From a checkpoint of a small transformer trained on Wikipedia: vocabulary 8192.
Each number is 128 + 32 x the weight over the matrix's rms, rounded and kept within 0 to 255. Layers, rows and columns count from 0. Numbers have three digits each.

# layer 7 MLP up, 512x128, rms 0.163, rows 160-214, columns 0-127
137117083158135123129109119127118154110176081141196124073103070096162139126125106143180080152100123114046154187171088117107146190128094129047096153184107118189107124159134169092168110133121135139092105159109108128108147117156132113123144140114152113117051156174086073078090153091072073186126168098135096132205117161178091130141162128115136165125150122064134141177080167123137116051113
128114167167069078122108137143109046122136105092089140050127103120144120097125152115124133113099156129116137161155082131123148184093051115122104127115099132113163125061137059132180143100120115143126136167105105131163136122120149138140119141128124169135096083037115143119151113123075144143173101152114135164138066158155103169160097144152150100166180135186135149107133139140071142140199
092156106099112098102136138075103150134083103107171056069131192076154139120167064155170162162109057100132082102169081148104134077120162174132140160068131120119128156109158043128093078136197131093148163139088141067124176123114177158142123069141132171120050163123138167101141179160124132097176144097164132143160113149119131138089129116155083136094137119141088134119177105086155164155119
113118075083160140106120129133112110140088130089057111085108169141153102170068100091157133167086145057124103127125119108141171163100123187115129156144183113105139119142108135168175162106113058108125133095106096161128108133137157133126143116130068176148113145150132096140141065150135082136174101138128169204090183142131136140142180156174110131145111126125174124114141186172146210141115
108183169158117162144103177143155196136163149173145099179181137127126078125159072172078147158102132122104117149134093073088159070163092134117126136164156067163107113128112157137141142092153093128208083153113178127136204135090127128119117131123117212117096187155120110147089075077129050142167112109084102133154157151104133109128103096156119083148085125095107208080133114105101123178095
150145130110138139124120073118126153089107156133154170139069123143094091161186133150127174147064115129177055124112069138113134115172154114107175109090154189133130106200153136107159110121148130178166096216141041105157137127117091159153163133130130144147186130138113071079145141188162127149150131087101161140025105083129089146117075089174166091056134176145065163155078093084089108084152
124052123098123158107186175109131118117167069147123156084101116166076170118102117150149117110084086163150122171146122102066142181194099186159122131158144120105110139155184131147130089067139173109169142129102120129129168084198091156121197159109086144140150145093125135091149180055116144137102091163142130099125137107111147179121135128199197121090155115153110076113087105134116128079182
084215100171201111143162105156122125148076148166063122138136118104084103111090131114126178191106193050076042171080139093078105130185152093076122164166158137175123099188240101176053115170076126109037116198137150116116121157118146178101190100155137161135088102121177142144156103137126164117111160148158130068165070117177059128081128161104179065118087113123096124034211099134072189113068
195121142129127186146084103118152084148107133145130120137121138171189150134078128150163114166141137121086190168167181083123151124120161133097098079150105117130138053096149197177098154109133111141110166156091089157215181086138123115207096101137138139164121136136087103108091188089116065141106116121186119094076102138201086182137131079133119159114109104107119174168085106059081118083152
131067113142147109193117092148117132116123128108114094149117097160154107128085106118089139150154104078130125127144091150148154140118123179142139094124171128115159145109173112087110144135167146114141099138125115145083131073113155117073135098115146148140129128106083163141123123157102164109154114144110111130123159125168164188131101134159110149163147105123101091129155131114127178132166
182072112190091171185154057157135117153157048163091127162224129151075183065125116142128205191138186113198110103128131134164117099187123080167085111060105154157064136155108124166093148129131216093146111107101111192123216138130101089108194115136092134101138165144157112113110063115132141098141185138117098132080098118199160146111164121107123137110136153062087136070180167146076138121131
165122108164108157198154151154060127116152087169113206151139137120112123130104108099164179151147087116056099101166081122149134101135139140153143157114112084178081155130130141159105148139145092100090076120110116123167137168170118058069142102078073155149132155154169205130140135149120190144170188189120097089092119137151129130089118114135161130104106122100141115124076085097140101133115
171160180132122122078119140108034127131119157181186113155153156177190155108130083227162068165141151157085098067070062155183124213147081147122151091109135133149142097120105172115140083110121213135156130086111134052100102134112135131146131071067150113120186191124073147139176119075113155118103055118095084130183066053132139107095137126128096137108149141146125197132100155148159208117060
179070183104095143142141124131099131161127090109142171147161133160140101090069143113115092138156162123165076171120110133152120080099148135110165082124148123084138144154169109100153122126161171110137155086139138180087087071154071208034141078131076135145128134113141147164082091169171099162123155114160150145102123067170138163126090101123121135123148166120124111106157100134038129114154
152135151095140132115134111154142132135206087047074162082186104166127158160103079148162103155144126084022113102117126137089093181146022159146094111157198108113099113113108202113135071168145180099074145171182095181150167099061144116163131104145183065080090146126151175143076195107235136148116195123094108112143123131129105177183117176146167110190141195121107217075137112081109171107084
071100138058117132165109100106150160106076148096115143216160148066152153148157104096115155140108247151111104083127097159098128133215064187072147210113175104102118158136164152131137144114104113121154118080106148068160167138122138088131157165154140127135132126119123119097157097169104137176163170165106069121070114091127141170140051201088116149151042091114113119105096080146111231176115
150115143093088178089131140157120140153167146130084126167109118176182081104077130191131110168115111134109096116115165116088161105141114074095091134170078154084139143095125130107096101143121073156128078136156067140120076074130127114166166116129146154132150117086137080146105144091095135163174117176125150187120124114160189125138116144113158077124138160126167150092171129082161161099154
156112117145120122171148125141095095153116127140103144106121113089146117155130146119108118120144175103153109122099141055143152174124123144105144126124094110117153102147180129070149135153098129097134105105114123149169128127128133100076137164079103095145151143117153128131111177143155126113148140099160168152140147091148172123117135102130157129109175157092094119135120117112111085129100
146119124120206100101116161107142167160131148108160111156191081145130120118112120173189149132107133124044104135156125130101113146114141074159161132163149141125211084113105104117135125187132134108100090164070141105119079159157123122170137101172143115174149162100145117090157178099163138098119107166110138117152172162135110124155122151157143145130162139109080146123133100155139092113123
125226126126143097138169082111143159143138145165118192163149109173057103115137125079139161114108133173101126126212099084092145137211114127117132168122103125096119196153117195126125177163165125177124100152117119141116128175151051112132091088090114123072093158166181138120135110135095129107035153132119153074122161124191148159127124110140129073184148150090098192118166131146095161093138
112141141115135164145095108085164107114113088132116129150157113124134147140090161154135165133121140129104130138112099123086169142120180106112179139112162097152137121139158126163131119135157168144111161123116124131105091148179123097126125151137144106115174125109114092086103170124086132082221114139129146140118108110109116169140062152188077091064092175069122129132131146070082090064083
094106144128121180220171165135135135204112153089106141169127087111186086200161147105147146150128127167135081148124101135144167064158136057098057080121135118136103132166099103120132106148113126108193134122117144156088075103120157157155099137125170129102134089101110146087082146131101077170124170100091155123122096099169108098180117140134121115097135132169142137145138087151149115139117
124148080099108186152179162129112139019079133142110092177129127162102190133068113120079087133094113123125109114044138169134137141145160191147120105071083108081152120143109098139136036081158095110143150122119144161189137151105068120143134094147110126080076177089179145183076154101163112134135162146127071155099139159182115138074106121098135127134121158153135144107108128177148125134093
135102131128171116130160211161177139101130140118155179164091133083109147112125136081180053112113046154160105134118148134150139096150082124108202132103160112135070103170121132141196164159106123133079175124126176157110126109150064156107144157151091101094116122052164164109126111159156086103169154131104149148157075180248109143174065127119137161130114116108131075102077136124125077134096
035122138146108110160159060139076169088200163108113109142152162154132148138125114153111092162153164130143123137057151122127134105137124148103099126102188113085124093131128186172198111113103117150132128079122132180136131064139171107096161074107149102156143165138152136111163163082071080113108122139128038122115137126157108140169132080150121105141067113143137173105153124100119126137116
105124146099098132153100174070124150048126096148098140132166158128171150131126100129105079122143095062107109182166132116169126165122147186133132066136124150173168136123040120090152125057121090098142214147105157096195110143213151070095163123126137157127141141182224114112089114151155106196079157149105073114106165197159115167155129118095127210071127129120105093071164070151077145183091
134141113102097131159126091110098139120102133173130134200107087077123154134089076163162147090120114111112116119147103136100154171082120124093104164124115122140083100119185145104141164109123097139099134162105166095146120122109212078095103100103132081177140168180090152084095086172107129139112189162148118112141149113142117151052136151156094171165130100134122093143136130154088123086073
120049103112072081166131155093106145137109163164109103158118102149142054139115144170107088126095101166148085148119102130073122122164151095097121116164163097109162205146117152130101136136114111125122149154106144099192158091162146150151140122114127184149168110133109089128093172120129177140140161087080121116160142105097096145177110159173151136135087135083114142093202106087065151124155
108146206113103154111155112159140151092171159166094143117162089098175134101083117169147131101053177115092118157110180116113154077078117162107135104167160111092158171150118154103164094116095102114158118125136110163138121089110143126133115094104107199148198126141103097108120124130112126101109138152147133094135116174149126113181157096102076150137090121126125123119118178091117170130116
133114179136188081188129109164079126115132076161142155147105074166143105142130155133120114171166191177146092139201111129033115130079063146193104102036079131083104148146141124099081137110114139127150133179131131113127108135126116106130093119124113145103201104133112152084147087109142101085123140092109173161120150160111142168164104099128181107106137143126156103157084088183151129071105
148114149089094072074160160162058133138174148101107094147152118128063076044125120096162148126152140119015081142110109163137179161149096089183169131021143086132146155143119038107198141110093166218092103119138145078104147179141127117100144160119130112089073131145142127130133115079150124150153179173128125156076094157128105149157105135141101113087147117132110200161094147164121111098139
132091158124116096110101137195141116119114129151148123128135135079126089109131133132124116118113164123088146140141105141070105207187131113200152127107158078117161099135103094153145145162103097152181174126138097119166218097136134103108144103149129146131136156175128125129145066157172118112077109113078067113098156092120105117128075108145174156112144116166130180110169063137124135112131
076093128092116114121080186196120065142138181199216141121121113112095044170120120128159132183153063065169073154101129135138107113104109144137133099113169118199093201123135107190171099096148155095092158121204145093137068088082188105192112104074107162107106116029104112138080051177137101176121119115080147058114129119178130153106130096062098175135147166139144127097129097162112123069138
097094111167127100153103088176124101126111098129098085110080138074144168135184109148138090172155123161104111132113116209104104154130120073149125135111137163133114113152131111031141166166127149145106090112111116128107073195154123171081127105110099179180138166129090103135100149106091126105115133089057123097106114146112151144152117140115119170099123135124149137111087107112141118158091
071136082139185140141154102130120131127161111138167144136160131108063130107111152143163142150135132161082093116124111085116130072086176161120144114097134092142134172117121062105103122049127151117116176137096205142079155127110114131150146089153126094190128105167137122093119079120149134117119207117076155160100146187130141150157104128113133136168129141144105190118167110137143138154121
117181141083104147115122140111113062121122127163148109145091101080123125093130150132165153154134146142153161134123144154167110173128166103110110144137106147117097053127128146052167105141111167114138139161160131123107122122129123155162134148085114122174059102160075151076136127106123126162113184126109129128139133151116178142085121116107151109146163150110092134138103144146143141095123
165106134201094150135128156129155146133141110159144152144089114109074173154103083052111144134129139104114080114124115158114123181192143179122193120166111138053147135107138111120129096092098116108122118107146158175166175117174150098173152139090082124118133107123087136177099069113136124093194148153153064178146158105100084093121110159154147113126158151129110108100151171114131137188112
151130177151119145194194102132180137107109113064052109084153161090113137117133115162135122118115053067139109110128118192063178176084114128114132158096079085126144163139117125118157107117084183148142156215106125041112128185159097168090067122104082195144151162072098118132146167136136053152096094094142152144165115104142101129122174136070080062116140072150057095107154117137155153128107
155074126145101186108200063093186171078140156088115128106147117148161106108163103132127068090154112100106124114074126170078191085136070110100188098133197158129183073127197086145043123106109162152105142168064169129149118158137082091108164116113176149126058107132188155091157118149136124108138162125158120111159148166155178198089091119163041173149137141116088136135104140061057131124116
173158072091096154048113121165158180081120125113129083139129099065132135068139066157191125126104142111122167102157084134095148142119107096175150085106074096124148067167091108105180113126138148145079149123181102151086103147107174094134188172123142129096114115136167186102125161128160194081145174108126146088164139121102117181083116113133132134156132187122098114115075166077151153137158
125137109106131138115130142147072072093146081179152084134138126159101127124196118081099093078162150137150114097084084082154137105087083125167152148151153106116101170097159137076157143090098157109127168074184137126186137126151138077189108130164159110162174093151119123126148110121129185136131164158122169112161177152174157166151137124090109061109109154091127113127148197132121112118098
123113143104127158120144127125095112182073041107157121179138123097123132136224132174123174117154101112126135105094129165115108108135067062145129165073110063148125112102106180120117107096113156110115147119101192122095149182085131109130114144150129054124122149140153154092249136149120099187163157125164086106184071113175119096158142144136124085165108172126086169108140120161155167099165
069159093138105162099049164173056104132104170215176208164120100121144136114146110106164121118149131121162134195125151127131189133133129109163149154181129181108125138104149107102098150103140115109113148093008143119174151005198143135151125148157044120101126102153146153073138185147142131029102132050144160126118120130117161108131130112087099135075083179115175172093175120087121130181134
132156131145127147182151060150165152120112105066050126090210142139084133150214084091122151090115107077068110092101126123155155086144185109083112137076113082149135115198147138063106163102125132142122099153152173139077194120129109138077191103060134142126143184117168075136139171169109113112125131158158140106103101073129183184139108102188158124147159095059138156123189146136161143146110
182208082096106124178104124133147149045100144129104146124206156156113143108073078111131117168137173113117069138141156198135166125160081108187150127181145108126125078171134108134149115144193140104057091103076127157084149152104167101148190100107114096083111211182071068168093107156181140186163058050160067172120109160127102183167112083090132079150143113084113164144095116129145147153122
129169152130150101157131157126136113095103131138163131056174120129109085092162132141116159124167139089113136156130125163092054127093105109039108117158146101174130107084171075085168123080165159141121154193134189114141087077090104139110127088144106159122085120133099136081102104180101110088130139099054141159100117169153192093164135056193115141169115114090089129122114080109056156111047
101159196128141101108043193132195125176160171099147123174181109145118152082112152091137095158090113136209096157140165127131152110119139110145177138141127147068129133146142108077095148160103099146142110110154110144106129105126118156174127095117168123173108151108107105133136099144187210112177124114052175094118078163134169120095170138113114072096141132152131111111126129117084140085122
124123117101193133146165196125113084128140138121116091126110133100132123109068131139138127088135123125095113165107106138123160132145185140154087138128154142085095178119090074111123149147126159110088137126130121136089086142117112109149171083160120148122112147144132131070104081118159172137084128140105145127147103164184102147168134119126158143163149116104161138132154094087080131157124
105190166124137188175085122166128070115166135169064104127108084132041189160110072058184153188176146072172117160173121195123131155117144134171107111103132095168101174116158100111112115088164124117076144124127173120161078110149107144191093140140108135107106127132102155074134141125099141114108167183091106091133118083136110118120092176119050159104177134101067135156107159074175129151118
106101107122128121168122097125124119146106141148136125093104102118118139103132120111108148141136151147132134123104127155089127147130143129110132121132124139135159070190128140124158108137109120121155165148060079165113103134128085099119093165142173098095123111135101117091098120112131061126166129096088116135150145155146175084124204087125109086101185152158146098122111129107091098180104
120118146118151139126095174098148138161114150184144101126148102110120129104115142056103092093126130110108121200102130122143114120109130116121141170099135141084102109138092152121122099151095110117162108162132151128144129084116138112120139189109118113175127163145133158131121169115184110162108128066137136135112080141163161096141177113114108097111156116132128116083125101153130109125156
114055141120151169144145187135140138155056128078072125158147137165130152160116107081146076162146140144171101076089072180126172153113230121128098083125115111126090084090151212148121147136160097130194106105196082191155162096140097091094131138091106126124125175120142122112127105152117097195141167180140202087131095117094173144186127133143108088093112151126176132135175077109149132149104
132148134164148171154125108082099130111016145101085154066125105122069156095105091140117188166110157110187120116044123171111145123113192127132129147112130086101133136157089108131121119153113162154084142119153148102158123081176135132148183106109186116097130180153115127127137107170170114104183134170177086135115178096185152117109172128118069126132084155122054104184159127166182182138100
142107104113138089104159152160186101175109105118111130180201139157174137102153110126110136115163144145136129139174118058100099088124194164139137119160115072109126118134121126124157123057145196104156095139071144147185106117079123157154070166138113157123075116127119113079202137150123130097096118136060127117174102138141119131129135122170099167141134108165091161114145093170103153130121
183102151243105141167173111196121103139105145108130093174189117157130096112129120086153203154084153104092114081114176148141094087135148116086164136071130159119102158168116147082149076139072180161151147163083122105145105088123171104163179097035130138152135084072143153145135109135112193095113099158090182163113113076159134103100120113089129174106132131149143133033155125132160212099101
# layer 7 MLP down (transposed), 512x128, rms 0.151, rows 160-213, columns 0-127
085106116129118099063138186108158117151108110091126114139141155093124229141124216106103136139128120108167117113111147128071118098066149108136162112064140135133089122115167106130059121162102160152144166148112107187098084124111133098151116129109146082155093129105240117122116123149088115153114124123095102120089097112094123121125163160180167127138083133150094075152123101096180132165129
119147172177122156159119134114156156205134138164182097109118121109145112154058169105125110132121132097092129122090167122165094147182108155094120065143148152127101154144082124113128151092090153147117119080196145150141139134168093154138116149147100106100132084171103099096123129152146140179097087092153182092134041111070183102081116137118128147088182155126113172147127177103166086185135
131125148179120136064119127072152158111157091150140144139163065083184110136116109116051101157086068164161108116075114087153139167097127089136096121109119135138163143112099093067099099124121121093099082097121106130100102077143170171145065128131095128179124109114115177162141097213114130096112157144064094070145114064158099144138187129130099114121086064057161094163163093121118132103154
131106159078164107147143149109097087149165098160148113105079160055164112128083064187089120131121091121162196143165132120136113157120112126126149146148090142124101115138150139144121173100134101196070130129131142141103148144149066128089101171093106148079155112128114086060163138148101122186091078171149062150109103100148114109161137129130031135200116147137121124122128164196125153155138
130121132083172076107154109124163143121120144126101083087125204091133196121144151133091073094117118142167126097111150100156078172133126119109114128162132159184150144153046125138128136051112106084133058079192108111143154135127027033032143091109096147102086155114179080164143087066127139128156136083125063100105120104098109111073096080199065190147172131199153128104063112148116143130111
141111122179168144084107187072184148119056170061111111179125124171218082198144151147135139070107104173122196086105121151138142119124109129182149175125181079132132136086196088173161086213123085168141126022116125155139169124206129149096116081151121144171151120134119164095178137124111121082187110114109142092178124196090091069176123155104168130145159088103142110107152150137124155156229
191076164165107135118127091153120136152146116157095133157061118098134072162119176162118130072122149170104119107134132111065098134183182141102093125157132105095123176141143155108145158140155156153105159094170111136135174146149120149064121195115115163105128122133131136105165092142140216108178123096122046095173087137101141161156129044152161065053104095135155161149128117162189149074166
132029088194113129144159161116131146097101115075135135121182119089136155112098152057096103199130141135110158116075177118146096142136176127073103190086143134138169075143131137175077128170067102128183067175121159151126151165153157105178177046166093125138106107107111127141110083138095117231090130130128101172071053141182157132161157133135223083129065066105108108152202093167100086089072
162115100133119089092136082109122097148183145076156107164123113168115120126111118151136135121135102136146136094121092136123152128130132136112120130102160112078151085091090146128127085173112182089130143117125191124113162105186122107144140141133150126075119152180152161082094136151148200094094176106143116083117144130137139118117131131148143133113107138161138102135092121118110132084118
082140150147116104093095151128127136149100133150144148099105152081133122084190125159133122088127148136147136135123151119153106154105118127132063119149121160136081120128137141143066098128103181132152089177115137112161111137125088143103124099078119066168115112107121139114148125099121131150157080104155127103182093135060134091136131120118155144117098119149116126177085146113120106142153
115118081151107087082095105120147179119129151156158119067138114084110121163168150102138162152082144188166190158203115132128103149093129138177120114099089135110035095126104136077177160070159170155175188054111077134208156167140081112108050078203186138227185222093183092100078099106132162092154116139196105199143172147113183187123097112098182223167131097124154138173204141134110032107149
093084059100149114127168119133131106108146167121142086057087146094116106124134155151120123156090171132140173128152164094141155134128167128150101123121117159093140100136113135116089102126084139128152164106125131134080115115125068170161145194153137131091094076129164096135048171129065079137081079117076124113155088171081107122124109144103089136111157072104162116159185137139111098103159
179139130120073141190113176128200116143105085113136179154078145164160107065143194080053123139163175118076158145084099169131086156120057124117148156103127130091112176125174122166080142098071171112126097121145096076161138144082118107112158104173060156133078102153159060105088090059133067098148140124114111191117101068146126154114170219115130142117084070097068182104059108103101118169114
093078127214176143113153147085128116140154144175137112162078143163138141118165148134121131120147066185157103095152118104166207134086094098115049122114160166147122148115083167113064171150133128089107140118176117189132136147184115152166068129147090061126140139157143159159118141132123085157099207141141116104092124136143127131104191126101117197114121156110198172163135143117131106196101
105180138130146105128192120113100130137113120115151169048119150092102174175208119111122162156111088092192151161165147166126112128144070138132074116142124154133090186099122181098144041101157142144175167123187066108117151111106077087137129132108087222091116152132108150080122095050197161118157120085155128220096135088113116089092140130148117122195126153141171022156075105139136094088141
041068119113195095043106100071138140134081097072157146119111127155113102085196158133117129126093205108170136063127199093111073077122160133081158191155190116111095088060105132078163195077071114243116120123178102140154165170157087034175111150139114103149098145140097126125122162132099117152129116105210099120161171081109103098081104114156153128143083152098123059154117122103196153178153
122132113195121082114119092062167138098094091168143169113120126116102113158076177121067114104103151112134110089099119092153059167154156087120157135159103144122104100132146082124099146153109098122154107088123117136124155098124087123163129093145124142080122074139080079058088102162142080171110147086174160124151151176100105170159150139084145126144127111138111137188122126189129158182122
126134096153126129075133140136178121119136153104119146143163149161080150161187123130164097133143117147114079100132133127140121142148118142130115126146154127163086124170101116168131149113150089118133128134154122145141124073147129129137138100132123117091122113099115163158136101083118127121139126162112128109119144151106137147122121176108062123131090135105160162094135096086159136110170
100103168205119139080176156116170082079126113140168176079087132127119130105103117142116099107111134091127138130105147133120120091126132157077158149100135169114125090138081140090133141086139152095133115099173169104086140149115118135144154181098173142096134129108148075085144109185139114186119158097108145132147132108091119101125140140116166121122075041170140088166150185158110091151122
093180148100094160105061096122115147157186127075122079136136175112154049138167140147132122143084055097164183126169123144172047162111122101090137060163236181116110142101112154110092160053129108088148072154139137109100125174079135133053136119118120160133112098140144045140125152151131185153183118092192195143150057081133120077122164171122192109134145072091108119134049085133105137109229
118087127122188133108178118047148145073177201114113112060120091154133089154135174133113107153161087091130113087136110131126135088108090153119154139128149169106150078160133094149132114121118124165107111148144128147157096086147154195164146142118122052118137164091143132084143159135145083176097133156130116125147144130112090137128104128119164153138128077187151116108099130130173174135145
127114135110111146079100129140170064134147095147161102125127138144186186135185121182094135104162128087084163182137141110109121198113140107120167058141116122124170125094141168095111147108144070087073169124183114141090123154139107082142131093099141126109163132131149148112161077201136147083108081136126156169148131133130173124127152110112106135125159139141108069064155149119126092125115
074171151115083163159175172172122098132028142106103137079067197111140152159089122104093135114125106117123099090128074114105109116141150105134126077160099138147153184130156065109092121098088144141118115154135062123120111139148155171119164164102165107075164127115137107064145160145146229121149161101130115123132088181141126073142103120062108139110130155186177098095160149131151112136157
099155152202103146057140136122106145140090094117146180137146173138137198138251100119134181134110147129172073127103115098098112139148075147101114133144068220145061082089187132147166124082112086136131107140114091124076185186146163070182086130155073077112062070125122145169175122185151106071092108127076102106164133158127092132144113093145092101083144157134125167092143074088120082078154
131114133087138173109108147088168089130189138118157123137093168143186147144155148152114123100168147083164160138112100115146097147142149131135122146116217148099187085087143124095080137154101116074152098103136122072119151126097111125003164101134180137130142170115179151119167125174123152121082153107108127168152142135094078136123186157119083158139147109193134107120122177125125162150098
108120209169141105169096138102131148125119131150142087125099149104137150106000108127128146122111087119130149120101091150166103115100117121143156112120133124079135189142107136135154117149170146122129109123119124074130150143161109114114147128121145137153141125131194092045112168107143072117087127119147109131136125090125162166148126118092142178145126151172118137138109130123102165141110
114112140092062098134093114134112125166145139175087164074127178149107141133180204169143078094067140126129126111183187097130133127118161164106184102130112110151129149151138122165162140103151137134105117106125104104130092145142096132157142135186120107089131062129109124132163157159070157157121122126121069112166101164120090112121140153147142143092109166117128141077099091074176108130155
121154125158123117101115134151127126122176147130137132159091094105136154088190189117068134100146159097133139152168137116127121173135164148137081087115170157136132163137180139094113121140130157141177121098110136115121138177161117165186081116160138131124087136142121048107107160097128102144129125142109118117169062146074115200102113139121078158143131081124082116101090132116103126138147
082124148204106111136122146107121166136142145114169129129107158121128120137057147132107115102155133119161173113133118136142058128113127108143111068114123159148124142098093138112149179134185149133094082097123148109106177170143071123147176151111137091088097127143122104059129151134118081128076114127145126136118181112084105120101140151092089154113125100144131140141108062136102121131098
097067111128170140155103113148102078092114129127113101166132159164163144169180189148116139103088115149099156192142139121155127131125123132151098122107140154119032113095084087114083174161151142093084172115118135171142113102152121124178171125161071139116139106120075143134155052137108064180117129071143141178085130160125126176119100141144043110113097125078145161101136136135104094125129
171078091111143076110194167176126061107110116156127110117090102215144139149140168120128148130157139132092169098199153088104168127109043108084169133135072111132166076156130174129083091132067124122118160133155142045077096110043093127206099114105107152153155086215122141179056127115134143163132102092139182144055086081140176156190136100102144108157167101129148117112217132146057098105150
145142153174132085126163159183149167135147188135161092103089150086187143136202135131182116125117133115147174114151129156136114144156157114156143169141108137109129126138185147161097151135112120091162105101157148150099127177115119144008109110098145128146128100158109148158136097170130131124119100118134131095094147145155096124165171158091113181096092084149172157157119169119124151123109
131084166215125161174153145082122110158058095107170165112113166120055104111214105146161140150174140081134127110133149174136073146178151091150139158145141054105082141151154061143094118074131115097138102081071115111208056132073158149103116110105085122155134087175037095130116110113182120135108081110132096136107140156101139116172130105174028115172114117132092063103097194029102084195138
105160107154114074103094177110119129134159097173173071062138153120169129118131143127084148077103106144139169111098148083182077080136088142126146154146143138192073147074159122121139130164113119166096172156151139140178193104067102127006147159155164107157095143147114100152086131172138108150141133114135110145145133100099109084116156116100118166109115091118144121119154157125121093171108
106095180152104102099141138140145091137084123166125149169126154090124157131100216111135187113098135116183128129118100121092157226152135142099081131163075136191181124120080168117114123115221146119139135154151159099186078102154131100097073155089131165060109137112127112095107137238159163073192097103150108115176093136122141109110124122157140111064161096130154084151124122117162162153149
133092076159128119142137117144132127097151107084093095136146152167148122161217085091093094098125086099153104130085129140086117130121159146178172093151117104133131190099140109134095108102175116085092143151103132131119117086140119092122125085146097117116167098114071115170144144134136145080155091134106111113121111120115163134139085120119101155125099114135118111126100105116109128131117
137093115186127127097107114075118144106117119126167096109100118106131106132113148104043161083113133116093130060131184093137116102060063104106098157100138120099123106108159117112122158111180195100082115093164139083136112111104114176113154125161167110120096106117175117104136107136185126212114123054117088095123117091071138178153156141092091110164155140112144145069137121129124089162123
080164114135104147117089165123149148147129127147117151105063127122109112136214127130133180157133119132124199143144133164147077062137089175109143125128141137070135165100151107130095198103103169106109140112114101150104113130124129145125107123163064168139157115147141137143108143110144136138146103128225108137178172116135101107107101134109048099108135201134131114097119091139133151151124
101056182155118153069163107067162071138113132082164193096159111164138137126163118039075066122140165162084062115076158103134160100145091128144150133082167127169156080113211115168094072132113153137083096139134099122123130140140120139093132095085166120154059129142100167133118120079045146222117122167170102131153183127131108176180091166147054157095104130102110120157123070147134114111159
122181125170118125146091114134075146184073126115135134146076135148133155156123117097081114163167108126107147082139132111101147098130161110140121077124117146127080151132120173123088067143117121149124057123121145116136198122148207139162149145082145099157125102152132110120104122150061180176092158151134172170160107066200118114133162115136151145183119134157192121157174100092143111141099
152142159148180149100123069132151123175164085170147158112130167108098167173137138164109147180098081133136134120133154176101141118159165159115091075168108203134122119081128140139098110105120096160192166108180068115164150091159070147075081112130134116063057164127144128150090116151133141147117097121092114131095153158132155080110104183169122142130121101070113185147095111176085126094131
123164138110112121137109122168024209135143144112135134097117166115153163138152095131149147134183102127178127107104173160100105141141165090030134082158105159077136144133156171120145144157172152068161111133143076096117170199063101138111070165154131110089065079179135054108169116128107115118105136141149129084169127114106152060167120170128114173161140119155103141160124156142203172150218
138138094119218127140167094184120162093135067106184170098171133172177134146196055079060077101156122089154127100178096084128157149095108172097159110131074125157152165128115170071168172134130126140097146121127094133139192128135092137133130109110125151130150101150013112179038105051114148104083143028112115117132129097090197183101182157090156116169139098147086161116059081123148144177132
126085154148136151132132147154123060147127054163127126137183184105094182111115121130131097148164092120131161156152153115138097042111184104115127093172075182093131107136063162111108153103152161132107169135065078158118123175194118170130100184138122114130137107149115135173105091115184114132135120148187069139168127114089090110088148106110140117097123045072087152198119146200162139147111
114117192068096128090103105165099120109098113068103080089148189127176120152155132170144134161081083162182065136120106109127134102125142154132055104114082151112133143124170125108115130151134034161117169153097116135082037072161125118075128167132145126094130078112168218074174135141100191146104093113105120078174175098089091080098161101118032160034132109132129174147154149047131089131095
082081228170125155102135132149176149136123137135147117156107143086121119107017087157098123151129106154114141119136103152143120132149130127094103110095125141108109136150125149145165136127133118152121165063092129112146159137150160130149118165141124124157150076109130142088114149244100101124087129132133125112170147154145140140107111128086200156136126040110088133157191156161097113175145
111124168171129196083157104157145126112107115140144128164131141125116099122100128178137152119213113114137133083129100147161109124125114169079134156096147106177146122139123146165106176116203144095090137104189169092113098105124127141096144130064078103174091145203122126109111142190092102115085150154098110063093180124122098143141176139128185127097075118146136130145169123086138118158135
092174158159088134131109102112146103162121143145159093147100130144113134183076140124081140113117127101172161060110139144140094102121166113107115100141147137175131124138150130125182136136160162169117069119112144124102137172160137129170175172101178093121131113149140126096097132136101130105176158127160119157129152100113132114150101125060214140139133161122139099099093142070104114159149
151148144116182121074133127124148090121112131145086150136136112114148093090199146185076147090157120209102132106148128142100073140098175151077146178156091153108139097127124197151178123133147089139114096075169129113095087110126127134129137146084059099103146080094089073111066144236143107107153148093122125074135175090107148116122182145132172143056098214105129100085157162088116102147130
136145121119125132107147130128091161108126155121081122112145114134130124164141109122164130137138122126127107121117141139150078115141140129149063104124099125108123215130129103150089142077155131116100134146171110153118112128143158137139136071114105117172140132118133134157131109157108195162110122163141143141144126101126108149084111155145120137149102104104098180107129184144132145068140
127170106145124161127128115157104149188174110120104135177088115132113139145122140167146137092125178141121113080151118142130146101132125115106080155101130134088151119103128152121125102100108115116118135121131134153127092111137088115120147107112084101136147128131121124164155156105124166114057125146107135106083148180077111141143179139103105175092130140165112164131111150134115140149125
105119107087203118127080119111159141191112076147159130178116090168151144172162102126154151165113128191180132168072080157147176109099154129143068185081143102173112147100111154203073086153096126129179067123096145136115169147135074192105062075100149128086134152158170164140057185159118132179140128140161145111159151098107194066144174114127073181161180154116140199165113136103120102174148
118125140149111124133087113079182097166169081174138120094138074102168105175085159120157147082118119123122096148096167128075131126104102090188071130082078153136128100182111151113120075159129106134125122151131139127092159124086103117124089124120149113142144210127084123129147075086131114078133114127168104119147079106140142109132162115177090054161131131067119104055135110137163093102091
116118163140105142114075153114131156086111125143108102143082090117130147129025149162093147144073098117136151120141145115082104084094110090124106129125138153122139140144148093059152109144117127145121096140150149142167133099087084199156116110130140088120152117114198095110131129168073136151164145096145130129144191104125146134111133157085105091165139052141119155150107154139122142119096